Weights of a small transformer language model: vocabulary 16384.
Each number is 200 + 30 x the weight over its row's rms, rounded and kept within 0 to 999. Layers, rows and columns count from 0. The size before them is the row's rms in percent of the matrix's.

# up: layer 2 MLP up, 1408x704, rms 0.113, rows 690-724, columns 384-447
# down: layer 2 MLP down (transposed), 1408x704, rms 0.0728, rows 690-724, columns 384-447
# gate: layer 2 MLP gate, 1408x704, rms 0.107, rows 691-725, columns 384-447
up690,096,234,221,194,216,206,190,195,140,196,207,220,185,168,174,148,179,226,226,191,219,178,221,211,186,217,180,251,227,157,172,186,182,165,206,176,200,230,199,212,243,201,228,164,238,157,258,200,142,205,210,202,225,200,196,164,192,168,228,201,182,210,199,202,212
down690,096,203,192,258,229,238,160,174,194,191,206,208,179,225,154,189,216,212,167,203,189,223,149,193,202,205,148,189,218,230,188,216,203,189,182,159,211,252,266,152,215,195,253,226,229,201,184,185,239,204,212,210,190,159,177,151,184,182,217,175,175,221,216,271,260
gate691,101,244,211,181,232,131,214,213,210,173,191,145,241,190,185,163,180,147,133,218,204,216,186,245,177,189,184,121,198,215,257,206,220,253,162,204,170,202,169,219,231,178,187,189,213,205,176,244,185,182,182,211,226,203,197,194,230,205,175,266,177,233,181,190,167
up691,096,173,181,217,211,190,237,213,225,231,239,172,246,190,177,224,189,154,210,203,220,192,179,226,205,224,193,204,201,196,110,241,210,167,185,164,155,160,185,181,217,227,217,216,140,214,163,139,239,168,143,224,245,205,182,243,207,153,223,251,199,178,247,205,191
down691,099,189,204,202,169,246,184,215,219,202,184,247,223,196,165,152,219,211,157,166,185,231,226,220,215,166,222,217,219,199,208,133,176,174,176,174,150,236,192,166,186,242,160,214,216,182,248,141,185,200,170,182,182,216,149,154,217,193,212,215,178,228,196,185,175
gate692,094,201,223,154,215,198,217,213,198,175,189,185,205,157,166,174,178,151,117,218,157,203,165,215,175,105,164,217,215,169,221,174,218,205,251,193,201,234,244,214,229,229,122,274,211,186,239,196,254,236,216,186,223,121,181,179,213,214,206,226,164,240,231,154,177
up692,093,213,202,233,228,266,164,196,213,194,208,228,222,202,209,154,235,193,162,126,206,183,214,183,156,193,233,218,220,245,249,123,198,170,157,211,174,242,179,220,183,229,207,151,195,134,199,190,218,205,220,253,181,197,225,236,229,183,185,238,202,167,232,223,196
down692,097,178,198,216,211,261,182,249,194,180,163,197,126,169,190,200,146,192,218,133,178,230,202,220,238,222,186,238,224,162,170,182,222,196,227,215,196,262,198,202,189,218,142,152,167,172,255,226,192,215,204,207,219,298,230,212,164,146,152,268,239,262,184,206,220
gate693,106,188,222,244,206,199,195,223,206,193,127,220,203,226,221,178,210,229,182,201,202,169,193,155,187,178,178,218,195,179,156,296,218,209,182,167,169,183,177,225,195,230,210,140,232,198,242,201,229,222,194,238,173,178,204,190,111,237,224,187,225,152,171,230,163
up693,111,237,187,194,193,178,125,273,193,183,191,171,163,219,216,196,225,182,151,205,163,266,172,142,185,183,165,205,242,261,180,229,220,197,197,213,150,167,152,180,167,246,228,198,170,208,204,224,181,173,165,209,185,200,191,185,218,159,202,174,222,110,203,198,231
down693,101,210,225,188,191,129,215,227,200,205,240,198,211,210,196,225,168,184,142,215,150,228,171,177,194,220,209,201,152,220,214,172,151,201,213,187,203,248,177,199,182,172,211,184,228,207,171,165,131,196,172,224,178,216,171,197,230,200,171,184,206,215,207,234,179
gate694,099,200,168,189,218,205,195,181,217,242,197,191,190,233,188,191,160,140,232,167,199,201,150,185,151,191,212,180,247,190,232,220,235,225,164,233,189,153,211,189,212,206,249,154,154,192,210,190,228,211,212,165,228,213,163,202,200,236,203,196,213,184,179,209,138
up694,100,186,223,212,194,109,182,193,182,134,232,224,160,170,224,216,208,181,185,220,199,206,155,197,200,207,247,200,243,177,155,187,172,171,214,195,208,169,210,192,188,205,224,171,190,173,174,208,196,161,194,190,229,259,204,212,177,151,171,240,170,192,251,203,189
down694,100,216,202,176,219,257,227,169,186,214,201,202,245,220,191,184,163,197,214,204,203,196,202,234,261,211,179,196,201,200,204,256,255,267,163,212,221,192,221,232,205,160,237,158,196,230,204,170,217,203,184,178,155,154,159,209,195,173,195,226,233,237,170,117,188
gate695,092,213,151,220,185,159,238,166,233,202,205,264,208,160,214,224,210,211,208,174,166,203,239,174,217,148,140,159,162,210,269,245,299,202,199,214,186,144,233,161,172,180,249,211,165,181,215,155,235,165,205,235,183,176,175,188,186,161,210,138,225,211,135,147,224
up695,092,187,155,222,179,229,182,183,234,199,107,180,187,151,207,157,207,267,189,209,195,190,209,216,202,199,247,248,172,257,110,205,181,228,202,171,198,239,231,185,236,210,181,223,265,200,185,258,157,190,147,213,174,169,180,199,254,221,230,147,156,254,197,227,201
down695,095,211,211,193,255,239,235,183,206,207,187,189,177,242,229,220,162,150,198,167,224,227,115,178,166,168,196,180,190,178,185,204,204,221,153,200,208,146,180,259,208,109,198,213,176,146,188,234,182,266,223,190,241,209,215,244,200,170,203,169,252,170,239,200,242
gate696,100,218,207,215,198,229,194,243,227,249,223,156,186,163,178,166,214,205,230,169,211,225,196,209,184,155,162,198,184,171,173,244,188,157,192,237,222,215,230,198,196,159,193,225,234,198,157,195,195,234,221,166,224,214,226,189,138,188,199,171,170,201,207,203,188
up696,106,165,234,203,197,186,185,194,197,244,217,216,221,157,150,245,208,179,204,161,200,190,168,170,188,175,141,190,222,139,237,241,169,188,171,199,221,210,166,197,235,168,211,251,232,232,155,163,203,203,214,143,231,179,182,230,213,248,173,192,166,243,200,230,234
down696,100,193,231,201,198,291,216,251,195,203,201,191,254,191,169,160,240,151,175,207,207,193,226,155,249,193,170,211,172,159,255,235,187,194,193,178,175,240,165,217,210,240,209,207,181,149,230,199,215,215,181,176,210,203,218,221,192,216,189,272,207,170,156,207,185
gate697,094,162,213,132,181,214,223,198,199,190,245,174,126,222,178,162,230,188,151,194,192,154,165,221,217,187,214,185,182,169,200,188,209,164,206,211,201,245,188,148,208,218,226,187,229,192,163,184,210,216,258,214,214,186,226,157,190,205,210,159,238,199,187,207,179
up697,095,207,154,243,234,188,161,232,204,201,239,226,202,193,193,200,260,189,247,219,197,204,238,205,256,221,176,155,123,223,227,189,185,224,240,178,213,163,222,197,235,197,231,194,214,218,209,205,232,216,183,186,246,206,180,232,140,166,231,202,213,191,155,211,219
down697,095,191,225,174,170,144,187,205,164,197,184,213,217,203,205,134,217,212,218,168,228,133,176,230,202,182,156,220,224,233,202,173,222,224,217,193,182,274,180,193,264,293,220,223,138,192,208,183,151,233,207,198,187,220,120,152,220,260,173,222,226,179,135,201,224
gate698,094,163,159,164,189,139,251,160,192,153,243,260,199,123,187,187,178,183,192,186,202,178,241,190,223,216,201,183,206,209,185,204,181,216,228,179,189,162,174,272,146,184,183,219,169,252,244,170,234,219,221,204,195,234,204,279,152,212,234,193,179,183,197,196,148
up698,104,218,161,209,192,210,197,208,186,239,232,144,264,173,205,263,241,181,209,176,202,172,229,174,180,166,215,201,210,214,194,192,195,224,216,137,240,198,244,206,193,230,186,256,205,218,243,206,220,202,185,186,176,193,155,224,175,232,186,205,173,136,204,211,256
down698,100,238,173,222,160,146,175,196,193,157,211,196,212,245,190,203,212,159,165,180,224,129,193,204,221,164,188,167,185,209,140,202,262,215,179,160,178,179,214,177,185,194,232,188,208,203,207,161,227,264,216,190,174,165,232,144,173,224,184,216,194,190,237,177,147
gate699,104,200,202,236,179,178,188,232,176,212,203,207,257,215,131,138,173,206,216,206,225,158,228,211,245,218,216,157,148,233,136,181,254,178,247,182,221,183,205,280,219,172,182,158,195,136,179,152,226,226,166,174,198,244,238,210,190,207,218,188,179,184,218,163,189
up699,101,284,241,233,203,184,228,207,211,178,199,201,181,237,250,173,209,248,168,175,198,175,218,221,211,251,175,165,227,169,140,206,175,170,169,186,242,210,157,180,219,229,191,280,256,215,205,184,187,212,147,256,156,189,213,232,197,216,188,163,212,186,177,229,152
down699,107,187,160,177,221,220,198,236,184,200,180,235,191,195,215,213,164,245,225,194,192,186,194,157,178,202,213,179,159,227,208,239,190,162,264,135,184,244,250,217,208,193,156,183,146,186,162,235,230,241,260,156,170,246,207,226,213,135,217,186,229,196,191,249,206
gate700,105,217,199,140,235,230,214,235,180,253,202,272,218,167,170,222,185,201,179,161,198,207,217,243,225,167,158,198,202,213,202,218,243,202,183,165,261,137,209,178,205,208,174,188,229,235,190,172,199,148,198,198,174,150,216,191,244,160,252,223,194,190,216,200,178
up700,103,199,194,165,206,165,215,182,165,187,205,194,216,131,198,162,199,257,245,182,180,186,196,258,218,193,190,232,223,216,214,213,207,228,205,223,167,151,203,173,176,281,200,226,232,232,242,211,164,193,170,188,152,228,242,193,215,202,201,199,269,166,206,260,209
down700,103,171,236,213,180,223,143,231,153,209,171,218,181,176,227,180,215,196,219,229,229,223,225,175,223,192,224,184,186,174,194,205,200,175,213,192,188,174,236,202,155,157,220,228,166,181,164,207,153,229,205,222,146,193,239,217,189,144,208,205,250,209,208,185,243
gate701,107,206,215,185,166,183,250,268,211,184,133,179,223,166,200,159,173,167,198,130,216,166,243,183,243,173,164,188,228,183,226,175,216,179,199,185,234,219,205,205,211,224,133,162,235,227,193,176,228,203,215,181,220,249,234,257,196,231,190,239,162,185,215,212,263
up701,100,234,205,159,212,232,186,180,147,206,189,201,194,214,225,196,151,222,208,252,186,188,132,239,179,195,189,177,198,187,167,186,140,238,181,192,178,183,229,272,229,231,288,181,287,208,168,140,147,220,176,191,202,224,193,146,182,183,143,213,174,163,143,205,171
down701,105,200,193,208,215,166,171,186,183,238,233,241,206,267,236,222,197,167,184,235,211,202,187,179,178,197,284,205,217,251,230,197,250,197,170,219,240,189,192,174,210,231,250,200,196,242,167,183,154,205,177,224,197,138,165,252,159,206,190,143,229,225,219,208,199
gate702,089,191,183,192,206,187,205,191,216,156,201,190,225,244,149,225,155,141,174,174,222,225,236,213,245,176,205,253,180,210,211,169,230,222,237,272,242,145,223,187,172,224,206,219,195,216,215,186,223,202,205,250,232,212,167,227,175,210,214,200,181,231,233,170,218
up702,089,209,176,229,210,212,216,211,180,197,236,181,223,134,215,218,170,209,180,211,185,159,194,200,164,218,173,231,232,196,200,229,201,141,225,194,150,232,231,185,189,202,246,187,200,220,257,227,175,215,233,208,209,221,171,213,247,186,216,208,173,179,186,189,134
down702,091,244,243,150,210,218,214,201,167,160,187,177,186,159,220,217,232,184,161,215,215,202,172,236,214,191,174,192,214,160,155,180,182,194,224,155,169,250,164,200,241,238,224,190,208,237,180,157,168,232,206,210,149,216,221,185,245,174,208,214,151,198,190,277,226
gate703,099,188,244,185,189,177,197,202,172,199,189,164,174,208,214,128,187,170,231,218,211,183,221,223,218,222,211,185,188,177,198,171,183,194,205,264,273,181,235,203,172,242,166,210,230,178,205,183,201,216,172,162,191,220,201,196,149,185,155,196,287,186,206,201,190
up703,099,194,197,174,165,175,206,192,243,196,216,210,228,245,186,206,190,199,229,126,262,194,212,183,165,128,220,215,236,220,168,194,219,188,192,191,188,121,207,181,189,184,183,185,191,204,200,194,180,231,175,218,207,189,198,195,171,233,187,202,218,144,188,176,208
down703,096,205,208,147,204,197,175,215,157,250,143,181,189,162,218,194,187,172,213,229,210,216,165,233,212,148,272,210,224,207,167,183,220,200,200,204,172,250,257,199,230,195,184,154,176,215,216,223,212,162,190,249,198,160,213,199,181,216,225,149,219,155,172,179,207
gate704,100,188,221,284,214,166,240,181,190,214,220,200,193,280,240,187,170,162,247,160,210,190,217,142,234,195,227,231,182,197,222,182,197,225,239,237,208,233,200,230,175,177,218,153,211,150,239,252,185,170,155,216,212,171,159,201,206,208,179,173,225,182,166,236,213
up704,097,156,202,197,201,175,229,155,259,166,231,233,163,178,239,216,138,195,183,212,177,220,186,252,177,154,173,249,215,241,245,239,200,200,165,194,244,197,255,254,209,236,181,218,215,170,198,217,204,184,204,121,251,190,152,238,172,205,197,281,206,202,211,265,132
down704,098,222,212,160,233,196,177,183,218,215,213,225,153,215,196,246,181,230,184,225,145,190,199,204,190,146,171,209,196,181,230,211,252,166,196,215,212,202,232,254,250,244,179,220,218,200,196,160,191,176,191,234,196,189,173,200,167,177,200,213,205,181,203,193,207
gate705,098,203,126,257,241,135,195,153,216,292,220,223,205,181,244,203,176,252,199,157,254,197,179,176,231,183,214,199,188,173,165,134,130,207,212,216,183,238,184,139,198,158,228,156,191,175,167,161,217,143,193,234,172,231,222,157,245,200,268,197,185,196,151,190,235
up705,103,219,184,197,178,125,208,195,233,204,158,224,269,226,244,220,213,212,160,235,207,199,192,233,196,178,184,198,221,179,221,205,187,250,164,269,202,228,202,172,189,212,188,205,201,223,162,153,193,177,178,167,206,200,173,293,199,227,222,182,227,192,162,163,225
down705,100,243,223,157,168,221,273,235,265,188,195,264,274,164,160,171,251,166,142,194,182,221,197,184,155,209,169,206,169,167,266,168,201,182,229,179,247,172,213,244,282,222,223,211,237,210,228,171,231,205,173,189,202,199,207,200,178,233,175,214,187,231,196,127,166
gate706,100,162,183,205,255,200,195,186,167,228,213,205,178,185,149,160,197,179,201,162,191,215,263,169,210,186,213,152,193,232,220,163,263,237,162,209,220,269,235,146,162,120,190,205,179,229,148,241,147,197,248,164,225,159,185,255,160,228,197,210,170,191,215,173,208
up706,099,224,205,245,219,121,199,147,235,183,209,169,185,202,213,250,160,207,199,149,169,165,199,219,212,216,193,209,197,155,185,135,207,190,182,234,196,195,199,226,199,177,200,179,191,213,166,174,156,179,208,170,169,217,232,143,192,195,209,189,143,190,232,203,205
down706,101,186,152,165,292,188,252,184,217,214,221,182,160,173,228,181,220,186,228,193,181,186,211,168,222,221,194,210,225,257,250,241,223,148,220,164,196,198,275,179,141,197,269,229,213,216,184,245,149,215,220,168,247,176,172,230,218,210,231,217,155,227,152,207,169
gate707,103,220,258,190,199,195,170,190,186,230,184,224,135,197,172,224,186,172,176,243,212,228,212,180,211,206,213,151,208,167,184,119,202,201,171,140,127,203,228,189,229,206,170,197,169,226,152,161,160,188,210,253,169,224,171,174,180,192,203,228,201,234,185,171,262
up707,105,198,213,182,190,213,230,202,226,205,195,226,249,181,158,185,177,236,137,184,216,173,171,166,190,197,179,218,182,182,203,208,188,181,206,238,215,210,229,207,182,201,237,207,173,154,195,209,174,181,188,179,181,183,160,221,234,198,234,209,176,193,232,257,201
down707,101,218,194,169,162,213,197,199,160,223,225,233,154,211,200,215,231,204,209,157,200,216,183,243,158,190,174,221,206,247,177,231,216,168,159,208,196,184,182,195,164,164,228,172,159,170,245,230,240,219,231,149,251,186,158,205,215,229,207,231,226,240,223,177,186
gate708,096,135,192,142,154,169,217,215,177,209,158,163,239,237,308,190,195,183,219,200,190,233,206,153,264,205,171,166,141,260,168,189,221,246,235,203,249,188,180,173,212,182,217,169,236,225,163,215,176,146,197,240,228,229,220,219,263,185,155,226,194,243,211,195,205
up708,097,196,191,220,209,146,179,186,143,217,212,171,250,178,191,204,234,230,173,194,206,246,217,231,212,189,177,229,194,177,200,241,217,238,206,192,177,181,204,231,206,210,160,194,267,189,184,239,228,218,194,226,236,207,239,173,221,195,161,172,181,232,202,177,225
down708,103,153,229,172,178,195,194,158,228,209,207,173,198,226,167,188,180,189,229,176,218,234,166,189,142,190,252,203,194,206,236,255,203,221,208,170,197,206,194,187,178,197,173,203,229,236,206,187,186,270,225,200,190,258,209,193,241,212,158,191,192,178,221,194,140
gate709,106,225,253,196,174,180,136,211,185,236,223,137,248,197,213,179,219,230,158,181,210,217,150,207,194,216,214,233,159,185,192,195,184,179,195,177,183,192,206,204,152,243,203,143,241,234,176,158,217,207,171,195,171,199,244,208,217,176,247,179,149,158,173,210,189
up709,102,178,194,177,185,177,201,221,213,226,139,147,163,210,206,164,171,185,209,212,196,220,212,155,189,185,162,174,137,247,267,216,148,246,201,178,224,234,165,167,182,201,175,208,156,154,264,279,195,252,271,177,207,168,204,155,253,178,225,235,187,180,200,182,216
down709,104,218,228,220,179,227,144,209,187,216,164,197,142,237,236,210,173,231,219,155,225,205,180,206,204,208,182,186,179,219,181,206,214,216,185,159,261,190,212,208,163,176,220,185,201,230,247,184,177,209,195,182,196,265,177,180,232,221,169,173,188,249,232,221,212
gate710,092,243,179,187,211,153,208,168,181,182,193,224,180,153,237,184,194,134,182,178,184,132,249,233,171,194,211,218,221,241,212,223,188,181,200,220,179,201,191,151,199,224,175,194,210,204,165,144,179,189,223,215,191,192,169,236,162,219,248,175,197,192,201,202,207
up710,093,232,195,235,168,153,213,169,228,198,214,175,194,210,257,256,197,217,191,220,225,218,149,216,218,200,232,178,162,167,197,231,237,206,239,115,208,229,229,186,137,210,260,220,176,260,172,223,207,181,168,264,179,217,164,165,236,223,200,164,238,197,180,252,212
down710,092,198,181,210,263,188,244,207,174,174,220,155,173,228,250,219,191,211,185,219,211,211,177,161,206,216,228,200,167,206,161,246,160,183,197,199,220,194,192,235,153,222,198,172,215,212,175,176,199,145,194,182,222,191,215,187,191,212,173,172,219,210,199,217,219
gate711,102,207,230,194,252,237,257,229,244,230,188,154,224,202,150,226,172,177,196,205,283,161,166,203,131,165,265,172,155,172,217,143,208,169,163,193,202,192,233,178,176,241,176,194,212,163,201,219,188,186,216,201,171,177,203,193,229,218,184,129,251,166,223,207,213
up711,101,216,185,174,216,263,186,187,217,240,202,188,180,197,243,223,181,150,190,242,238,186,210,232,177,183,229,173,205,162,179,257,178,183,191,184,195,227,197,157,191,195,188,208,230,166,233,225,234,219,195,206,197,199,184,284,224,190,174,230,154,252,221,180,237
down711,099,164,172,138,229,169,178,215,172,207,194,217,196,186,140,191,162,206,205,204,194,160,187,230,235,196,172,195,219,237,247,144,197,251,229,214,230,178,183,183,242,236,227,202,196,189,220,184,140,237,210,230,207,174,206,185,214,195,243,213,211,180,230,211,193
gate712,106,197,173,159,211,206,176,137,251,169,195,198,209,171,171,199,209,213,169,182,159,224,207,187,212,198,213,276,179,271,137,202,233,208,235,165,162,164,210,232,183,257,242,195,156,141,195,226,242,181,142,180,259,214,139,191,171,179,181,197,198,120,297,199,230
up712,100,115,177,158,201,235,204,174,200,205,203,216,195,188,217,200,200,253,188,222,155,237,231,215,171,158,161,190,255,150,269,186,207,173,207,212,183,169,211,212,188,186,231,250,190,209,220,202,267,218,135,184,172,158,163,163,163,184,191,248,195,187,246,256,275
down712,101,187,160,182,220,158,179,168,209,199,245,173,210,211,150,207,185,178,209,191,202,202,145,217,198,205,161,252,236,192,157,182,204,185,225,229,172,176,234,256,186,206,184,212,249,170,197,223,193,205,219,229,198,187,202,248,174,177,173,219,214,222,286,208,188
gate713,103,196,178,188,222,223,201,239,219,150,235,200,217,147,197,202,165,210,254,168,229,172,245,117,225,179,189,183,260,180,144,195,178,189,254,200,185,209,221,182,187,187,236,266,243,233,188,160,185,207,220,230,244,208,193,199,156,158,221,207,161,224,184,213,216
up713,096,204,180,125,219,222,190,195,193,164,196,212,177,166,205,179,291,217,210,178,190,200,216,185,192,205,225,186,169,186,134,234,237,230,230,214,194,170,178,174,181,259,212,163,257,219,174,106,200,176,178,174,215,231,199,225,215,214,218,201,216,203,197,221,235
down713,102,193,195,190,211,220,222,203,246,270,180,232,194,226,213,213,198,178,257,197,215,204,197,202,218,175,200,131,232,251,160,208,186,203,197,231,164,213,266,209,189,214,211,172,216,215,267,173,183,234,224,164,177,154,159,177,227,158,191,200,184,205,201,239,220
gate714,103,182,181,152,256,200,131,215,188,230,213,179,155,195,227,212,201,198,158,182,219,162,192,240,180,238,174,235,193,225,183,213,199,225,151,265,180,238,225,238,207,239,155,165,248,190,202,230,171,215,229,203,216,238,233,211,188,205,240,206,216,203,194,196,197
up714,103,216,232,177,254,192,180,222,158,159,204,217,188,185,197,199,174,200,250,209,162,159,232,184,226,202,233,180,205,234,208,203,227,234,202,203,244,157,193,201,263,206,212,244,218,171,162,159,216,244,285,214,215,176,221,233,197,187,210,227,156,145,228,155,231
down714,101,199,198,235,182,241,217,173,189,223,196,174,170,187,202,186,219,221,186,230,262,205,173,184,200,232,148,175,165,159,181,147,244,194,223,146,154,217,257,211,188,202,168,191,211,202,226,202,145,186,191,219,201,165,196,187,181,186,204,254,249,205,245,201,243
gate715,098,239,221,232,174,227,210,216,177,158,204,173,211,219,164,190,152,215,220,180,211,245,230,183,256,201,197,198,256,194,185,239,216,197,208,211,231,189,181,199,214,188,197,142,240,234,216,195,159,170,203,138,197,195,158,253,189,215,241,191,188,224,156,154,198
up715,099,209,161,196,258,187,242,228,169,160,170,211,232,227,227,228,186,173,217,178,206,159,215,216,250,234,168,176,218,203,219,254,251,189,227,209,160,180,207,176,163,201,216,224,213,151,203,226,165,166,155,218,178,194,219,197,235,164,176,225,193,174,252,187,209
down715,101,211,166,177,243,161,207,245,210,187,208,161,260,193,207,161,199,217,236,207,142,164,208,200,167,191,224,213,230,201,250,199,212,210,217,171,208,169,191,181,191,203,205,198,209,231,191,233,231,219,221,213,197,252,162,197,167,219,201,246,160,115,175,173,235
gate716,102,216,146,193,145,203,224,195,175,207,250,223,186,181,220,209,234,191,205,195,202,195,159,208,126,188,144,190,243,207,197,201,233,209,247,227,132,196,219,198,219,187,200,196,190,239,272,215,182,215,206,259,214,218,214,173,217,190,228,212,172,176,180,215,220
up716,099,227,194,166,188,239,161,242,219,221,228,216,262,225,180,148,213,252,174,189,214,235,159,240,283,166,197,193,146,221,157,187,220,184,159,201,197,156,233,175,232,207,220,232,211,218,195,154,228,192,203,149,179,98,233,209,240,206,197,225,182,211,172,179,192
down716,097,143,222,189,167,194,170,213,180,238,201,183,210,214,197,190,244,226,212,172,217,216,165,255,247,251,210,170,187,228,203,218,168,226,188,198,187,194,202,229,177,228,181,212,204,243,132,239,158,211,224,211,200,268,189,153,197,218,136,203,201,176,187,201,181
gate717,093,197,192,152,193,205,162,182,194,169,193,185,214,174,226,199,221,161,130,179,179,190,208,188,240,246,237,191,180,179,207,218,198,244,223,188,137,205,184,179,216,191,203,286,186,236,198,185,163,211,188,172,204,209,222,202,214,178,225,227,172,260,224,242,187
up717,091,202,139,170,185,221,190,178,227,250,192,211,126,265,206,171,228,190,240,270,192,199,167,265,155,211,193,218,227,154,248,210,144,248,202,192,190,233,176,174,204,164,191,158,211,171,258,185,198,204,202,148,169,186,177,200,211,143,209,187,265,251,192,262,206
down717,092,185,180,232,236,180,209,195,234,199,200,193,267,201,197,192,262,252,151,196,178,215,173,184,209,222,205,249,209,162,216,162,144,171,135,216,210,198,244,175,180,208,163,188,262,186,201,224,199,200,140,191,222,224,225,189,198,244,180,230,177,195,165,218,237
gate718,097,224,187,210,209,208,175,177,156,187,217,208,210,253,178,175,215,216,208,183,209,190,206,211,181,155,179,199,197,142,202,172,181,170,195,198,188,212,154,182,211,208,221,158,230,230,209,165,178,219,175,284,198,167,184,215,233,214,217,202,141,166,197,204,182
up718,091,197,196,192,189,265,190,168,240,203,197,152,175,154,180,214,186,196,200,159,189,192,199,174,193,245,218,210,173,234,251,166,204,210,213,228,212,264,202,240,235,205,212,225,213,197,158,193,177,224,188,166,222,222,216,190,228,181,200,197,198,235,204,255,232
down718,093,175,226,197,188,208,200,212,234,166,191,209,139,169,196,216,233,152,183,197,161,195,190,193,184,200,194,202,161,158,203,223,225,170,203,157,202,210,199,183,242,199,157,234,234,148,213,200,276,210,216,174,153,175,198,213,136,214,225,209,192,249,213,245,186
gate719,108,251,171,235,175,184,181,202,216,210,193,186,186,178,166,200,219,155,180,209,190,176,158,214,188,160,169,184,230,215,219,178,218,211,203,237,155,197,180,242,202,192,189,228,161,252,209,161,213,164,185,209,229,153,249,187,246,222,186,184,135,181,228,229,210
up719,106,183,229,175,191,216,218,186,250,146,208,203,234,179,197,172,197,203,238,233,208,164,198,177,174,188,215,197,197,241,249,222,198,182,248,254,203,189,204,148,224,240,195,221,193,210,158,188,203,270,207,213,242,189,166,222,150,244,156,196,179,222,162,214,166
down719,109,227,200,193,199,192,199,166,207,252,178,209,238,224,165,205,200,170,179,220,205,208,187,236,227,197,240,187,194,223,223,189,214,201,204,200,204,231,211,201,196,182,232,212,165,169,219,205,174,130,176,214,187,149,167,226,208,181,203,251,231,246,137,268,174
gate720,100,167,176,239,198,176,210,187,241,148,207,195,211,238,216,205,180,206,168,214,190,227,180,190,212,211,183,205,195,194,200,195,198,229,204,224,235,205,245,161,109,209,172,196,194,246,213,155,207,216,192,205,165,219,203,207,198,212,205,220,194,177,212,211,199
up720,095,142,188,165,198,166,198,208,154,207,196,229,209,204,226,248,156,229,200,243,187,197,219,196,186,233,240,179,172,166,234,181,189,207,228,191,173,216,218,225,203,208,236,183,165,199,239,188,198,138,176,226,223,156,198,182,196,238,232,206,182,185,265,192,219
down720,100,195,207,212,143,210,232,208,208,231,182,211,252,188,189,161,168,168,218,214,151,188,186,200,224,134,255,246,158,219,163,234,251,169,249,185,207,165,164,200,160,271,222,200,240,143,193,249,192,238,209,161,236,216,194,174,175,188,178,236,189,203,209,266,207
gate721,104,238,190,205,214,221,180,180,224,219,228,181,160,177,150,209,248,236,147,163,201,143,184,244,192,192,198,250,171,203,164,209,177,196,208,220,221,246,222,220,206,167,213,251,161,168,224,247,214,215,233,177,178,179,183,185,228,182,194,135,204,223,175,181,211
up721,101,225,170,171,253,163,186,201,217,149,170,233,272,281,213,190,181,206,247,210,182,236,173,250,215,230,253,215,192,209,164,175,208,203,217,201,193,176,241,217,165,144,201,208,239,214,186,248,142,203,224,192,238,204,222,218,171,209,188,276,251,190,184,252,142
down721,099,192,193,209,228,198,202,251,159,176,185,202,198,164,211,162,205,196,190,188,223,263,213,220,143,191,201,182,181,203,194,251,266,259,193,196,209,184,190,171,205,223,157,208,212,194,236,204,221,208,207,207,197,183,167,215,164,171,208,174,244,214,169,183,167
gate722,102,176,160,256,185,183,226,250,192,213,129,220,212,187,206,221,187,214,205,181,237,249,218,214,156,163,206,224,259,162,241,219,202,243,249,129,181,242,229,173,221,201,233,167,206,254,198,172,157,282,171,200,242,200,247,175,216,199,266,203,210,205,228,222,151
up722,107,219,194,214,198,213,147,212,155,185,151,268,181,210,183,195,194,189,163,217,185,207,228,185,211,222,208,191,149,181,262,242,210,239,188,203,155,158,244,146,200,146,231,220,235,198,202,239,217,148,215,204,192,192,211,189,178,187,234,227,213,226,291,186,226
down722,109,265,174,127,169,248,197,180,201,215,236,220,209,164,216,254,232,227,208,193,221,214,193,177,198,189,240,200,204,249,217,220,216,161,192,169,197,142,229,183,202,194,197,207,195,225,213,244,191,194,170,198,191,227,226,194,180,240,200,192,159,253,244,190,187
gate723,095,234,182,199,138,217,206,237,181,190,160,245,232,175,175,264,181,159,204,226,209,202,186,242,244,212,176,168,182,202,191,222,132,223,262,226,259,156,209,237,183,201,204,206,170,222,193,168,225,148,142,180,205,199,207,166,192,237,196,200,193,227,214,139,144
up723,102,235,192,187,189,204,207,206,187,209,151,170,184,177,218,184,193,195,190,208,169,233,146,216,204,195,232,194,173,262,142,239,237,208,235,184,248,161,193,149,175,229,155,205,178,235,151,246,231,228,219,198,227,220,127,201,212,168,177,223,224,187,223,211,222
down723,102,202,165,168,221,273,185,211,167,213,244,231,213,221,196,203,237,236,141,243,161,229,231,210,188,214,224,220,183,224,205,153,192,186,214,205,191,173,237,171,216,258,193,218,179,178,203,212,199,223,241,217,196,239,189,167,179,209,241,181,162,196,258,230,154
gate724,104,183,198,136,224,199,212,204,186,171,217,209,222,167,217,158,178,224,254,170,164,148,172,212,166,214,181,195,217,245,156,194,220,213,164,200,211,224,196,184,151,226,157,155,186,192,163,271,264,202,215,149,161,170,253,191,178,195,169,195,224,149,238,224,204
up724,106,213,179,182,235,227,195,183,225,147,251,242,264,192,268,197,199,206,223,193,166,169,221,178,186,212,211,156,185,226,230,192,192,204,178,159,234,173,178,169,215,133,211,248,217,193,173,169,248,245,202,163,159,128,216,193,209,205,197,229,214,133,147,186,162
down724,104,194,170,209,243,205,187,212,257,178,181,223,226,189,219,216,210,217,181,183,234,159,206,206,215,231,219,180,177,221,238,161,248,199,185,231,188,163,228,216,186,185,217,182,163,229,191,223,193,172,196,191,162,153,261,222,211,169,201,243,219,236,202,190,227
gate725,107,207,210,189,209,230,218,191,138,165,195,181,211,198,164,233,181,219,221,214,198,282,120,179,212,290,209,190,239,240,242,181,164,193,183,207,184,199,194,196,233,162,243,186,217,166,230,195,182,167,207,235,246,234,183,211,162,173,184,194,227,191,265,116,196